python train.py --n_layer=12 --d_model=160 --n_head=5 --n_kv_head=5 --head_dim=32 --d_mlp=640 --vocab_size=4096 --activation="gelu" --norm="layernorm" --norm_place="pre" --norm_eps=1e-05 --positions="learned" --qk_norm=true --attn_scale=0.177 --bias="none" --tie_embeddings=true --parallel_block=false --extras=["capped logits"] --init="normal" --init_std_qkv=0.0381 --init_std_o=0.0 --init_std_up=0.0381 --init_std_down=0.0 --optimizer="adamw" --lr=0.00352 --lr_mult_o=1.18 --beta1=0.9 --beta2=0.99 --lr_head=0.0107 --warmup_steps=328 --schedule="wsd" --decay_fraction=0.75 --decay_shape="linear" --final_lr_fraction=0.0 --batch_tokens=32768 --seq_len=512 --doc_mask=true --train_tokens=174500000 --steps=5326 --dataset="wikipedia_en"
Each number is 128 + 32 x the weight over its row's rms, rounded and kept within 0 to 255. Layers, rows and columns count from 0. The size above them is the row's rms in percent of the matrix's.

# layer 5 MLP down (transposed), 640x160, rms 0.14, rows 468-477, columns 0-159
size [101 112  89  96 158  93  77 109 145  97]
[[ 93 157 129 191  73  98 153 131 126 129 111  99 131 162 139 155 161  78 129 114 117  85 146 129 174  77 147 134 143 128 104 152  80 142 133 124 106 120 171 125 129 178 124 181 123 114 124 108 117  99  79 132 136 137 167 116 156 114 130  53 134  59 166  71 136  99 157 157  99 133 118 149  36 150  72 170 127 203 151  88 147  63 152 110 121 139 117  87 160 120  56 144  97 145 158 136 124 143 128 110 145 170 160 119 171 108 139 115 184 116 143 143 191 170 122  99 158 107 163 157 118 115  93  61 133 118 168 128 164 178 174  44 130 142 133  91 178  96 140  98 105 124 105 132 168 157 130 120 160 112 132 106 139  94  49 129  77 125 113 158]
 [140 120 131 108 136  97 164 113  99 128 200 189 133 186 123 140 106 175 132 145  68  70 117 145  94  80  96  55  78 110 123 121 142 115  93 115 152 146  95 142  84 114 130 108 168 155 160 108 132  82 139 164 105 132 141 143 124 135 105 135  64 134 149  99 150 130 150 109 115 146 136 157 129 146 180 142 146 107 143 127 145 166 158 109 212 145  97  93  56 130 119 115 155 101 112  84 184  91 165 133 127 116 116 146 150  92  90 111 142 107 214  68  71  78 123  94 158 144 177 150 124 168 109  70  99 137 136 132 154 152 130 132 147 121 145  96 201 124 111 133 135 186 156 167 100 173  91 154 121 101 161 128 165 111  75 149 155 150  63 193]
 [148 116 134 138 154 138 163 125  70 159 131 119 147 151 139 120 155 118 121  42 131 158 136 122 119 116 146 103 180 112 126 133 107 109 104 124 113 126 121 125 104 155  86  19  88  96 150 152 141 170  99 139 107  92 146  68 175 147 123 223 140 126 189 110 208 146 113 133 120 114 149 137 100 148 135  93 149 137  70 156 121 149 127  87 178 160 151 100 140 147  97 134 126 129 134  72  90  93 147 114 117 134 163 142 128 135 153 117 100  83 138  91 173 129 140  98  83 143  73  52  99  66 130 126 161 107 135  96 123 197 168 130 200 206 141 153 203 173 135 135 150 117  92 145 115 102  96  58 160 108 144 122 108 148 110 126 115 157 114 104]
 [178 181 128 139 130 140  91 119 142 181 102  69 124 114 127 119  98 133  94 168 184 127 134 121 143 112 150 153 157 115  83 182 132 175 158 155 125 153 123  65 205 178 100 160 166 129 131 100 216  94 122 104 103 117  70 136 101 119  60 125 129 135 122 110 149 122 132 140 143 117 135 146 117 174 106  78 107 154  96  75  83 117 133 172 163 120 163  84 120 146 104 148 100 133 205 131 156  62 129 165 145  86  99 130  95 132 179 130 141 157 143 185 135 170  83  97 144 132 103 145 176  79 122  97  68  69 113 107 112 165 104 125 128 162 154 153 103 115  95  93 148  80 157  83 138 113 169  59 138  75 165 154 108 160 145  91 126 109 146 138]
 [140  95  90  94 139  79 129 101 136 142 109  79 135 138 136 176  60 188  56 161 177 112  85  75 109  70 110 147 141 127 139 132 179 165 122 139  83 135 141 133 169 155 111  99  96  87 111 134 132 149 147 166 116 119 118 136 159 151 143 124 162  76 101 122 115 181 175 126  93 143 170 148 134 146 180 112  90 111 170 133  93  80 126  82 104 124 142 222 121 163 167 123 120 163 154 233 154  88 179 119 170 135 154 118 121 139 148 114 131 105 125 167 144 137 137 139  78  88 111 154 110  90 140 165 136 122 162 103 200 130  73 162 180 101 126 124 115 136 105 171 162 141  96  89 119  70 103 138 150 200 125 120 121  97 138 105 168 126 172 103]
 [ 87 186 150 150 142 137  66 106 153 100 109  88 109 118 118 125 125  95 106  96 141 197 139 111 184 125 162 145 108 122 129 120 140  67 186  54 165 132 142 142 135 165 102 126  58 127  92 117 162 118 223 129  67 164 141 112 167 138 142 101 156 168  96  54  87 141 160 124 120 107 166  96 133 123 131 105  95 129 104 184 143  62 175  98 164 143 129 120 113 170 148 109  80 152  84 137  97 172  94 107 207 133 137 103  99 136 147 131 185 134 124 151 119 147 121  61 151 112 121 137 118 137 105 145 108 141 116 118 131 151 200 120 120 123 105 144 123  71 139 141 120 157 144 131 136 189 139 100 113 188 152 147  90 152 102 121 121 134 228 135]
 [162 127  82 129 120 137  91  58 165 137 179 133  65 143 138 114 123 155  77 123 170 157  52 170 113 112 190  91 133 117 153 145 119  56 144 137  74 116 110 106  96 173  98 126 118 128  88 141 117 134 119  78 168 124  91 122 161 107 108 109  68 175 153  96 118 168 116 123 133 194 102  93 108 173 112 156 174 154 121 143 147 135  92 169 146 150  97 133 132 130  95  56 131 137 142  86 185 149  98 146  97 107 120  90 104 143 157 127 173  95 199 158 136 167 142 129  90 104 128 135 116 163 161 144 120 107 141 124 182 159 207 107 166 136 118 108 123 178 187 132 135  59  83 105 121 122 104  91 129 137 122 153 156 190 146 107 147 129 204 136]
 [116 123 122 134 142  89 199 139  97 165 169 125 160  91 160 141  97 100  93 105 134 101 120 152 142 160 199 153 149 138 173  81 194 121 128 160  87  87 118  73 142 156 124 155  71 103 147  86 143 148 110 130  87 121  85 162 157  80  97  63  84 123 120 151 145 158 138 131 166 131 151 108 192 188  93 119 138 125 143 119  61  39  83 141  85 119 144 169  84 139 112 135 123 113 218 155  90 128  93  97 118 141 118 121  77 138 129 151 154 114 144 159  88 166 151  84 104 179 148 112 109 144 103  89 153 138 131 112  56 103 133 137 182 112 173 149  79 111 119 186 135 113 132 122 111  94 119 119 198 143 124 126 117 152 135 142 134 129 180  85]
 [ 67 162 135 134 178 129 179 114 103 138 114 166  92 186 165 114 101 162 166 155  87 125 119  93  75 125 112 163  83  86  87 148  81 151 105 122 146 124 111 187 113  72  87 100 143 134 178 149 109 182 118 155 139  83  55  82 117 131 100 138 123 184 145 139 119 135 182 120 148 154 116 169  39  97 122 171 162 167 135 129 151  98 150 133 161 149  50 118 133 158 178 125  45 199 130 107 117 131 120 118  86 118 131 147 182 146 142 119 115 177 138 118 124 116 133 168 156 178 154 125 122 112 117 117 100 114 119 162 114  64 116 148 193  82  84 127 167  95 120 123 113  76 116 167 140 117 116 130 131 131 151  69 156 144 165 121 112 101  92 168]
 [141  88 120 100 169  79 141 118 119 156 162  97 134 166 105 111 102 101 125 129 203 148 150 115 155 125 144 154 139 146 117  96  63 180 152 109 167 104 139 137 117 121 116 102 118 147 169 146 134 217 102 196 118 159 120 121 134 135 147  60 117 144 111 161 131 161 143 147 134 144 145 148  78 200 151 115 117 176  98 138 177 103 141 161 151 120  56  98 132 172 166 118 102 119 144 176 145 108 113 166 134 111 205 177  89 124  80 122  64 165 124 134  79 118 112 120  61 162 127  92  88 128 146 149  86 109 143 150 165 117 155 146 127 118 119 144  97  80 161 101 126  61 135 104  95 152 157 155 162 156 117  88 185  83 120  97 169  55 129  62]]
# layer 5 MLP up, 640x160, rms 0.159, rows 469-478, columns 0-159
size [ 96  99 106 123  96  77 106 109  99  91]
[[110 106 127 114 134 142 131  79 137 121 107  91 138 122 135 150  88 154 197  85 123 160 154 140  70  88  64  94  94 171 131 134 107 184 106 178 168 191 108  90 131  82 167 183  96 167 146 126 186 127 142 165  63  98 143 172 119 112 103 126 152 106 148 133  97 105 139 153 129 165 156 164 132 151 108  82  96  53 180 184 133 121 166 136 123 172  84 135  87 150 160 134 101 105 148 161 149 161 137 144  78 143  98 120 149 168 166  82 132 143  97  75 176 103 106 182 160 141 121 124 154 122  90 148 108  97 112 153  72  82  73 127 137 195 148 109 114 117 101 132  97 125  83 178 125 115 138  90 142 112 148 153 118  91 109 171  80  98  61 138]
 [181  68 105 109  97 133 103  96 161 140  69  57  93 157 166  88 125 183 125 148 109 159 148 168 138  96 100 125 107 108 157 148  61 163 132 111 101 106 164 108 180 128 107 103 109  99 155 132 145 156 129 147  79 190  54 160 161 155 118 153  89 174  76 121 125 133 149 142  93 138 161 132  98 112 107 131 126 110 137 146 106  89 137  93  89 127 143 166  51 126 163 103 109 179 132 157 125 140 134 143 133 100 128 126 103 163 206 149 142 118 126 113 208  86  72 100 163 180 112 123 136 120  60 139 137 159 120 170 182 119 156 152 138 165 138 130  77 133 173  74  62 117 115 146 127  94 118 134 121 103 118 177  91 126 141 106 156 204 146  93]
 [120 179 126 152 113 158 163 122 103 117 104 134 129 114 115  84  93  66 169  79  67 114 114 147 171 156 125 167 189 157 128 102  87 140 167 115  99  94 120 131  87 123  81 143 128 133 146 182 155 135 112 158 123  77 160 119 144 139 123  65 141 162 177 143 106 120 180 163 119 129 133 150 148  74 151 144  87  61 110 145 162  70  92 141 165 186  70 132 118 105 105 144 148 126 117 132  94 158 147 154  97  94 162 142 129 121 108 119 199 164 125 118 120 115 173 107 159 116  36 144 137 164  96 122 144 199 158 100 108  63 159 140 130 188 183 111  83 107 138  58  69 102 112 140 131 158  85  97 104  95 107 131 122 122 121 156 153  89  73 153]
 [155 115 132 143 126 104 115 148  97 132 110 181 127 100 141  84 169 131 171  88 110 158 174 138 115  77  83 147 117 104 108 108 115 170 155 209 120 119 127 177 116 103 159 176 139 154 151 138 144  63 133 172  38 161  93  77 146  60  96  73 148 117 116 119  83 107  82 127  77 191 135 175 145 162 112  74 131 150 190 193 164 139 153 117 156 138  50 102 150 127 172 136 125 136  90 139 106 118 175 140  70 158 147 107 146 130 153 160  74 145  95  92 111 126 126 142 145 147 150 106 123 129  75 182 109 194 116 195  99 138 132  84 141 152 103  97 110 126 156 117  96 118 120 118 130 129 113 111 111 114 142 105 113 118  79 170  90 160 118 182]
 [117  78 115 142 123  71 133 139 187 113 111  71 106 126  79 155 146 159 194 152  77 145 180 113 151 117  75 148 130 156  90  98 130 146 197 152 100 164  90 151 159  95 162 176  75 140 103 174 121 136 170 149  89 107 140 149 127 164 133 146  98 134  94 125 118 144  80 109  91 120 158 142  71  76 177  63 121  99 111 142 152 170 143 141  99 199 134 134 151 149 165 124 122 128 162 181 148  83 176 236 131 160  85 116 143 127  92 105 110 162 139  97 116  96  96 150 136  95 136 110 131  73  83 143 190  90 125 136 145  99 172 164 117 128 137 124 130 112  97 167  98 133  91 143 179 130 121 149 135  76 126  96 119  66 128 146 113 124 119 183]
 [110 126 138 103 119 146 164 128  65 136  91 148  92 144 137 116 181 109 137 118  74 104 198 130 140 129  20 128 117 183  75 108 100 128  86 108 162 151 138  93 149 106 166 150 147 111 164 115 161 144 119 132  87 125 142 130 131 144 101 127 160 100 126 105 107  89 101  86 145  76 120 182 128 143 114  68 119  74 124 151  78 158 161 121 132 124 117 144 147  66 149 165 154 119 162 154 115 137 158 126  86 170 120 126 169 213 141 148  97 182 104 124 116 104  96 136 146 209 140 137 123 162  49 140 137 132 168 160 112 113  93 127 111 186 175 132 127 117 126 134 173 182 133 166 140  93 136 157 199 125 133 103  86  85  49 186 152 149 117 124]
 [138 108 118 167 173 148 160 122 109 156 129 124  94 162 149 114 163 152 150  93 124 144 131 133 103  81 172 146 158  94 114 128 133 118 151 158 159 115 139 123 155 119 117 145 144  99 128 115 182  86 143 154 102 165 101  98 176 183 106  85 182 169 151 120 115 110  85 150  86  84 139 141 173 107 112 157 177 116 127  57 110 171 129 115 146  44 131  66 144 108  99 131 111 103 171 153 117 135  90 149 152 104 132 135 123 103 150 123  99  77  68 106 157 107  97 152 155  98  71 136 155 202 135 120 141 144 139 131 172 125 175  81 186 120 139  93 126 231 148 128  90  89 117 165 126  86 110 137  67 113 151  97  42 102 158 163 168 182  68 128]
 [113 179 141 125 159 153  90 154 123 117 131 125 110 151 136 144 114 125 106  97 136 150 181 137 111  88 100 108 116 148  91 150  52 143 131 159 151 189  95 141 126 131 117 124 154 113 144 107 103  94 181 164 113  85 164 142 168 136 159 101 160 117 106 195  95 169 180  90 153 119 164 231 141 174 149  96 140 160 108 130 128 151  88 143 125 157 102 113  77 153 205  70 101 157  69 109 107 114 114 155  96 136 147 105  91 146  95 146 155 135 145 104  93 170 135 171 148 124 183  88  74 110  96 161 141 102 131 126 110 100 146 147 122  57 120 156 156 112 117 144 155 117  63 195 181 169 109 171 169  99 131  56 160 143 110 167  96  78  90 137]
 [ 99 108 126 132  94 119 206 138  92 123 140 138 131 125 168 145 155 163 101 131 114 126 168 196  91 125 136 106 117 142 129 154 167  93 206 131 159 133 101 182 159 114  72 157 134 161 154 103 207 110  92 144 172 151 121 147  67 138  43  89 177 168 125 134 112 106  87 162 123 113 115 140 134  59 118 120  92 152 139  97  83  64 118 137 142 110 168 128 112  74 113 158 119 140 112 113 150 195  89 114 126 120 143  93 126 147 154 132  59 137 123 141 154 133 144  66 150 202 116 108 121 158 120 133 130 131  52 116 115 162  87 121 147  80 109  79 100 129 130 144 151  95 157 160 184 119 121 101 104 146 124 144  66 116  62 194 142 117 147 168]
 [138 182 109 116  77 101  86 133 178 191 139  94 149 122 144  95  78 151 140 106 153 153 101 146  85  97 153 126 150 135 103  89  85 160 180 188 152 143  93 136  80 102 108 173 109 135 133 178  95 133 123 158 132 146  99 126 149 130 176 115  82  89 147 162 121 215  92 101 138 155 173 164 164 163 161 138 173 129 198 145 142 154 141 119  99 166 130 156 106 116 132 102 175  93  66 110 103 119 128 149 114  92 124 107  98 117  82  90 145  85 116  95 137 116 154 118 148 126 142 105  78 123 156 114 147 194  94  88 127 100 151 128 154 102  81 127 145 172 174 105  69  65  65 165 106 151 117 168  58  90 117  97  94 167 177  94 127  91 122 126]]